{
  "num_hidden_layers": 8,
  "hidden_size": 192,
  "num_attention_heads": 3,
  "num_key_value_heads": 3,
  "head_dim": 32,
  "intermediate_size": 448,
  "vocab_size": 2048,
  "hidden_act": "swiglu",
  "norm": "rmsnorm",
  "norm_place": "pre",
  "norm_eps": 1e-05,
  "positions": "rope",
  "rope_theta": 10000.0,
  "rope_fraction": 1.0,
  "qk_norm": false,
  "attn_scale": 0.177,
  "bias": "none",
  "tie_word_embeddings": false,
  "parallel_block": false,
  "init": "orth",
  "init_std_qkv": 0.0229,
  "init_std_o": 0.0,
  "init_std_up": 0.0229,
  "init_std_down": 0.0,
  "optimizer": "muon_variant",
  "learning_rate": 0.00494,
  "weight_decay": 0.022,
  "lr_head": 0.00535,
  "max_grad_norm": 1.0,
  "warmup_steps": 200,
  "schedule": "wsd",
  "decay_fraction": 0.813,
  "decay_shape": "cos",
  "final_lr_fraction": 0.0,
  "batch_tokens": 8192,
  "max_seq_len": 512,
  "doc_mask": true,
  "train_tokens": 95800000,
  "max_steps": 11695,
  "dataset": "wikipedia_en"
}
Each number is 50 + 12 x the weight over its row's rms, rounded and kept within 0 to 99. Layers, rows and columns count from 0. The size before them is the row's rms in percent of the matrix's.

# gate: layer 2 MLP gate, 448x192, rms 0.106, rows 164-169, columns 0-191
# up: layer 2 MLP up, 448x192, rms 0.107, rows 164-169, columns 0-191
# down: layer 2 MLP down (transposed), 448x192, rms 0.0435, rows 164-168, columns 0-191
gate164 091:46 37 59 44 64 50 44 44 39 36 62 48 28 69 31 60 40 46 53 41 33 62 56 55 56 62 55 57 40 67 38 48 56 63 75 41 57 55 65 61 45 48 40 69 53 59 71 55 43 37 50 65 41 50 38 49 32 56 51 46 48 50 49 46 71 48 72 57 43 54 59 25 38 34 49 39 29 32 41 53 35 56 50 59 50 51 46 43 66 50 70 28 51 56 58 55 54 30 55 53 66 47 29 40 71 37 63 44 42 68 71 56 52 59 50 72 60 39 60 51 52 31 30 46 60 49 41 68 76 17 52 45 50 65 19 55 45 51 50 43 52 73 36 49 43 45 35 44 60 68 64 64 42 54 42 62 48 47 53 50 46 55 36 40 42 27 39 42 48 38 53 34 60 34 53 44 44 48 57 39 50 31 57 39 56 42 32 41 39 24 29 80
up164 097:32 39 48 44 51 63 51 44 64 38 50 68 49 59 49 63 59 44 34 41 45 51 60 70 25 65 51 59 56 41 39 45 60 49 38 34 59 58 42 37 36 74 44 56 33 65 49 48 58 49 56 66 56 42 61 78 46 46 60 36 33 63 52 63 60 52 48 45 53 47 48 44 63 27 43 42 40 23 44 58 36 72 41 65 32 58 39 38 65 51 69 55 42 51 46 43 47 34 38 19 53 29 22 47 49 57 51 35 35 60 81 28 48 82 43 54 54 42 60 46 49 45 53 56 48 46 65 58 60 59 66 49 39 49 35 68 36 67 74 53 47 41 62 23 53 50 27 54 47 51 44 46 45 53 35 42 42 26 43 34 46 48 37 60 52 54 45 30 66 49 52 38 34 41 60 48 49 45 69 57 61 56 54 63 68 60 44 50 61 30 43 67
down164 099:47 43 41 60 44 26 38 42 15 50 59 34 56 35 60 51 52 47 63 60 36 50 44 64 80 62 21 38 49 40 40 52 36 46 64 57 51 55 42 47 53 44 60 39 36 52 51 44 55 54 45 42 37 54 47 42 57 39 75 48 66 54 50 57 64 63 42 59 50 45 55 49 31 77 71 35 30 61 39 50 70 58 48 57 33 42 52 59 43 64 53 41 44 48 43 48 55 51 47 51 40 34 31 46 45 57 63 66 30 47 37 73 47 55 40 61 55 42 51 41 52 54 61 34 44 54 42 64 42 37 36 40 40 50 51 20 67 45 66 39 39 67 28 25 25 40 54 31 42 60 38 67 37 35 45 55 59 63 73 50 66 50 40 50 73 59 65 54 53 39 51 51 51 55 63 34 16 49 56 57 54 62 44 57 48 42 50 60 35 78 34 55
gate165 091:45 64 65 51 42 57 39 56 54 36 35 57 36 56 52 63 37 49 43 47 48 44 67 73 66 38 51 49 72 45 44 39 50 65 34 40 47 41 54 49 31 29 45 30 55 56 17 34 37 44 39 45 64 46 51 58 52 28 63 49 60 39 33 38 44 77 53 49 73 37 48 28 56 55 58 47 82 31 79 48 54 45 68 42 40 70 51 55 29 66 57 59 65 51 56 41 50 32 57 56 39 65 68 53 54 53 49 38 53 59 40 39 62 56 53 40 55 60 36 74 41 44 47 53 48 41 50 36 75 44 69 64 54 52 42 53 39 75 63 52 59 60 64 49 38 56 66 41 55 50 57 38 52 56 45 41 41 38 56 67 64 58 38 31 64 55 58 67 53 63 53 54 47 72 47 56 20 41 41 51 51 65 45 67 68 39 67 62 55 69 49 62
up165 097:69 46 67 44 45 63 46 53 66 41 30 52 35 67 52 55 38 38 59 51 35 31 63 43 52 39 44 62 73 42 49 42 41 43 49 31 35 36 60 34 46 26 45 34 43 40 48 63 54 63 56 58 74 43 48 57 53 44 53 60 34 76 42 42 42 55 41 37 71 46 43 44 62 53 65 47 55 46 57 58 56 28 41 59 27 73 75 48 28 77 59 51 46 47 49 49 53 35 55 57 54 67 47 53 57 61 52 38 38 75 35 66 64 56 63 46 45 55 54 62 29 34 37 58 54 37 65 65 63 53 65 43 41 50 27 76 34 56 62 59 55 55 47 43 56 54 50 43 60 39 54 46 47 61 40 67 41 30 61 70 53 42 52 30 75 41 68 51 60 54 61 54 44 54 58 72 43 71 43 41 39 40 42 29 55 40 62 43 74 48 33 57
down165 096:75 55 58 45 47 55 50 68 49 28 34 60 40 63 63 40 28 45 49 36 57 38 75 65 52 48 44 71 55 34 32 26 51 42 49 47 41 61 56 54 26 13 39 40 69 56 38 58 60 68 58 35 46 55 40 40 44 48 57 42 58 52 47 44 48 71 48 53 51 52 43 41 57 47 56 57 37 45 66 63 51 37 16 42 72 48 75 34 42 67 55 65 55 42 49 29 56 36 43 43 35 66 56 31 58 31 43 60 64 59 47 63 53 34 40 64 37 66 45 47 32 27 16 64 56 56 65 47 49 47 56 50 39 44 45 41 36 50 51 67 52 48 41 39 55 53 49 47 52 34 45 60 47 47 46 59 32 53 37 61 58 31 56 28 78 39 61 53 29 47 66 38 54 60 57 56 34 56 54 46 67 47 49 50 47 41 59 46 59 38 41 45
gate166 090:24 52 41 50 33 69 54 68 57 46 36 73 48 58 29 47 48 42 46 26 37 48 37 51 35 64 59 30 41 81 45 55 48 44 42 54 43 43 55 67 69 57 51 55 48 55 71 40 38 64 49 69 58 76 54 40 46 63 28 64 57 46 31 62 52 44 85 52 36 53 64 49 47 50 55 53 51 60 53 24 41 63 74 62 38 67 63 55 44 32 55 49 49 66 65 40 48 38 48 57 52 49 48 54 79 45 49 55 38 54 78 46 36 45 46 59 42 41 52 55 45 54 44 53 28 52 56 49 40 55 44 78 54 61 57 57 51 43 40 58 40 61 35 63 50 58 53 41 72 40 47 38 59 57 46 56 74 57 46 42 66 45 61 40 41 50 44 43 41 47 63 62 48 58 47 55 37 62 60 31 57 44 95 49 51 31 48 33 48 39 43 61
up166 093:51 35 45 44 53 52 50 56 39 30 43 50 45 39 61 75 55 55 52 42 43 53 44 50 49 63 43 54 50 59 62 43 69 50 57 51 58 59 56 49 64 63 78 50 50 28 74 37 55 38 32 35 34 58 45 50 39 55 35 41 43 53 72 60 56 44 57 66 65 55 48 64 45 56 51 52 51 73 75 62 43 71 44 51 42 43 44 53 54 65 35 35 39 71 38 46 77 44 45 48 56 56 53 45 45 28 41 56 43 23 48 58 39 62 51 75 48 34 50 54 38 57 70 55 53 63 68 64 67 32 52 44 53 47 67 42 45 44 63 35 29 37 43 36 53 63 58 35 60 56 43 37 74 54 56 58 64 24 59 43 40 42 71 53 64 60 68 49 50 48 38 35 60 36 38 66 56 71 39 38 60 62 47 66 64 33 32 25 61 66 37 29
down166 096:44 69 71 32 18 38 43 52 62 63 38 60 42 37 52 53 50 42 56 28 65 41 53 40 60 65 35 50 57 49 54 65 37 46 34 49 57 43 31 52 64 78 66 45 37 42 35 47 53 57 53 32 65 36 43 54 62 69 62 53 50 46 43 33 70 46 58 14 44 33 41 46 64 70 38 28 57 47 34 54 55 55 62 35 61 52 58 56 44 49 50 36 69 38 31 48 49 63 41 34 68 61 61 58 47 56 61 53 51 36 47 46 41 46 59 29 54 41 45 30 65 56 51 31 57 70 43 59 61 39 39 41 47 57 39 44 49 23 49 59 54 55 51 36 38 59 42 44 36 36 76 43 28 51 55 47 64 58 58 49 38 40 34 47 70 48 54 66 54 32 51 52 68 48 47 57 39 78 57 60 34 57 61 51 50 70 35 38 71 50 54 53
gate167 101:48 50 18 56 44 68 60 45 54 15 43 41 60 61 55 47 36 42 43 57 50 39 39 43 59 66 43 46 46 61 25 49 45 49 53 57 46 48 27 56 51 62 59 60 61 60 47 44 56 32 55 52 36 75 52 39 76 52 85 58 45 59 36 47 50 53 58 37 43 62 48 41 34 51 45 57 23 39 57 40 36 56 63 58 66 33 52 34 51 44 61 45 57 28 46 35 57 48 28 24 49 45 42 45 68 56 46 31 49 38 47 73 37 29 52 52 64 32 70 62 79 54 53 47 53 36 62 42 55 45 35 47 38 51 41 44 49 44 42 42 62 31 36 57 61 60 55 60 32 49 58 35 43 62 40 55 56 46 52 61 27 50 72 47 53 44 57 55 59 50 55 29 55 45 54 56 54 52 71 47 40 36 62 24 20 49 42 63 42 42 67 63
up167 098:56 46 29 55 31 47 60 57 41 45 53 52 37 59 36 52 51 31 54 50 40 70 42 29 69 50 60 61 29 69 64 50 51 35 67 64 32 59 52 52 55 46 38 45 51 79 38 50 55 51 32 63 66 49 63 45 42 23 57 67 51 58 78 46 45 53 50 60 42 63 55 36 53 53 41 38 60 38 52 57 37 48 50 53 40 53 35 46 61 39 55 39 37 57 63 59 38 63 44 36 58 54 38 64 48 25 39 65 28 59 49 49 55 46 52 67 57 35 32 56 48 45 44 37 55 61 61 65 58 34 43 45 43 62 40 65 52 33 48 35 45 49 45 68 61 49 35 71 49 42 39 78 67 87 57 41 43 69 57 54 35 59 22 78 54 43 30 48 54 43 54 43 66 63 30 48 64 71 37 53 45 40 61 48 43 38 63 49 60 51 47 66
down167 101:29 61 38 33 52 45 68 54 52 58 69 32 63 46 56 47 47 34 51 38 60 47 60 38 28 45 59 74 43 55 42 61 65 33 50 34 65 62 56 27 57 51 60 50 38 46 54 37 66 36 49 51 67 47 48 69 52 35 50 53 46 37 41 30 54 67 56 58 37 25 59 36 45 46 59 42 67 59 48 22 49 51 55 36 41 60 56 61 53 65 28 52 40 47 87 38 49 59 52 44 35 65 60 53 54 34 41 50 48 78 69 66 49 55 42 54 43 57 54 44 72 32 54 61 62 50 79 65 48 66 50 58 49 71 42 37 49 52 60 56 47 62 63 48 49 25 44 58 54 50 48 51 55 42 43 40 48 34 45 61 70 44 49 68 43 56 55 62 45 54 40 37 59 21 54 42 25 65 50 47 60 57 57 59 13 43 49 33 43 59 43 63
gate168 104:32 46 34 50 51 56 72 61 57 52 36 61 55 46 40 34 26 46 52 34 36 45 62 43 54 36 25 53 54 53 19 91 49 26 32 68 41 53 45 40 63 60 49 64 61 61 69 68 31 47 62 51 73 73 49 68 29 62 32 51 43 41 48 58 35 56 50 56 38 60 53 27 70 33 45 60 61 46 67 46 43 60 37 56 47 61 55 55 55 68 66 60 61 40 42 41 74 70 54 47 31 49 51 55 40 49 51 42 62 48 56 49 48 66 61 53 47 51 48 50 47 50 49 48 62 43 51 31 64 66 49 49 33 41 60 62 53 55 58 61 35 39 46 53 53 54 42 53 57 39 23 35 35 46 45 55 28 49 21 45 38 50 26 52 52 44 41 50 46 58 46 30 67 60 51 38 37 41 38 38 72 39 59 45 35 56 62 41 38 54 66 52
up168 101:39 52 56 31 49 50 43 46 45 75 36 47 52 54 37 56 27 55 69 49 43 35 44 41 33 59 62 56 52 41 60 61 68 68 45 55 28 45 46 66 47 43 42 62 61 57 55 33 59 78 44 73 67 69 66 53 69 51 53 37 28 64 67 46 27 76 43 57 38 77 37 55 48 78 38 57 28 56 60 52 63 40 39 46 48 75 57 41 40 45 47 59 46 15 42 43 52 42 61 35 45 53 36 70 29 66 49 53 50 64 42 45 61 41 29 43 45 30 74 54 60 36 50 40 62 66 41 41 56 61 52 48 40 57 72 53 44 64 37 56 47 40 62 39 58 34 38 38 57 47 44 62 63 32 40 42 74 38 51 46 54 43 53 63 44 43 51 47 55 56 41 62 55 43 47 59 49 41 35 51 30 61 41 50 49 37 41 44 57 42 73 52
down168 101:01 40 48 57 51 47 68 64 44 54 52 72 17 39 54 66 50 39 28 46 52 36 48 50 39 53 46 43 45 62 55 57 48 16 50 40 39 56 50 41 52 81 69 41 66 68 60 40 56 18 51 66 50 62 32 55 40 43 50 39 42 34 67 56 29 50 37 44 71 30 44 50 62 73 38 40 35 54 32 61 57 59 62 55 59 50 42 66 55 57 60 69 59 47 53 36 37 53 53 46 49 45 47 58 68 50 46 34 51 39 57 37 54 45 50 56 53 62 47 45 46 53 38 48 56 45 66 34 53 68 38 48 35 54 53 52 32 57 51 35 44 59 42 37 71 61 58 70 55 46 47 30 58 52 52 65 31 41 43 37 39 47 54 57 50 58 62 43 50 38 42 50 37 25 48 36 43 65 54 55 67 66 66 37 26 48 47 61 56 58 61 45
gate169 090:36 63 48 58 58 45 56 53 50 53 48 31 44 45 66 55 54 59 31 38 77 47 46 59 30 61 32 59 70 50 65 39 56 24 40 63 57 58 69 29 50 50 55 55 41 65 40 35 42 55 54 55 34 46 49 54 73 62 33 46 57 56 35 54 40 51 59 42 59 28 50 28 53 51 55 54 64 64 69 39 47 61 50 67 41 50 76 62 80 27 52 37 51 58 50 30 55 52 54 57 64 53 57 66 44 20 57 39 57 64 31 52 53 37 52 76 67 52 31 59 42 39 61 28 41 38 36 62 33 56 44 52 43 58 64 77 54 51 61 41 55 65 35 56 56 56 50 39 71 37 54 72 53 53 60 51 46 57 39 55 41 53 22 48 60 43 42 69 50 31 32 54 65 52 38 46 65 50 46 48 63 63 31 52 29 49 42 41 56 57 50 39
up169 093:21 39 57 56 54 55 41 46 71 53 36 31 57 50 66 56 48 34 28 47 61 30 67 47 25 52 36 49 42 57 51 62 47 50 38 57 81 60 41 54 55 44 59 54 51 66 43 51 22 66 42 33 53 57 48 50 43 33 40 50 70 70 32 29 34 62 56 56 41 46 57 49 60 42 47 43 67 58 47 16 49 53 56 63 53 75 51 41 58 35 57 40 62 52 64 37 24 38 59 41 45 53 41 38 58 56 53 31 60 57 40 60 47 59 55 70 28 55 42 55 65 57 42 34 40 44 54 49 64 69 41 59 35 50 35 52 47 52 50 57 62 39 49 48 45 54 33 53 65 25 44 51 45 66 54 67 40 71 39 63 45 50 45 39 70 30 39 60 61 49 45 38 58 70 39 31 62 52 49 35 43 64 44 53 44 68 24 44 63 29 58 47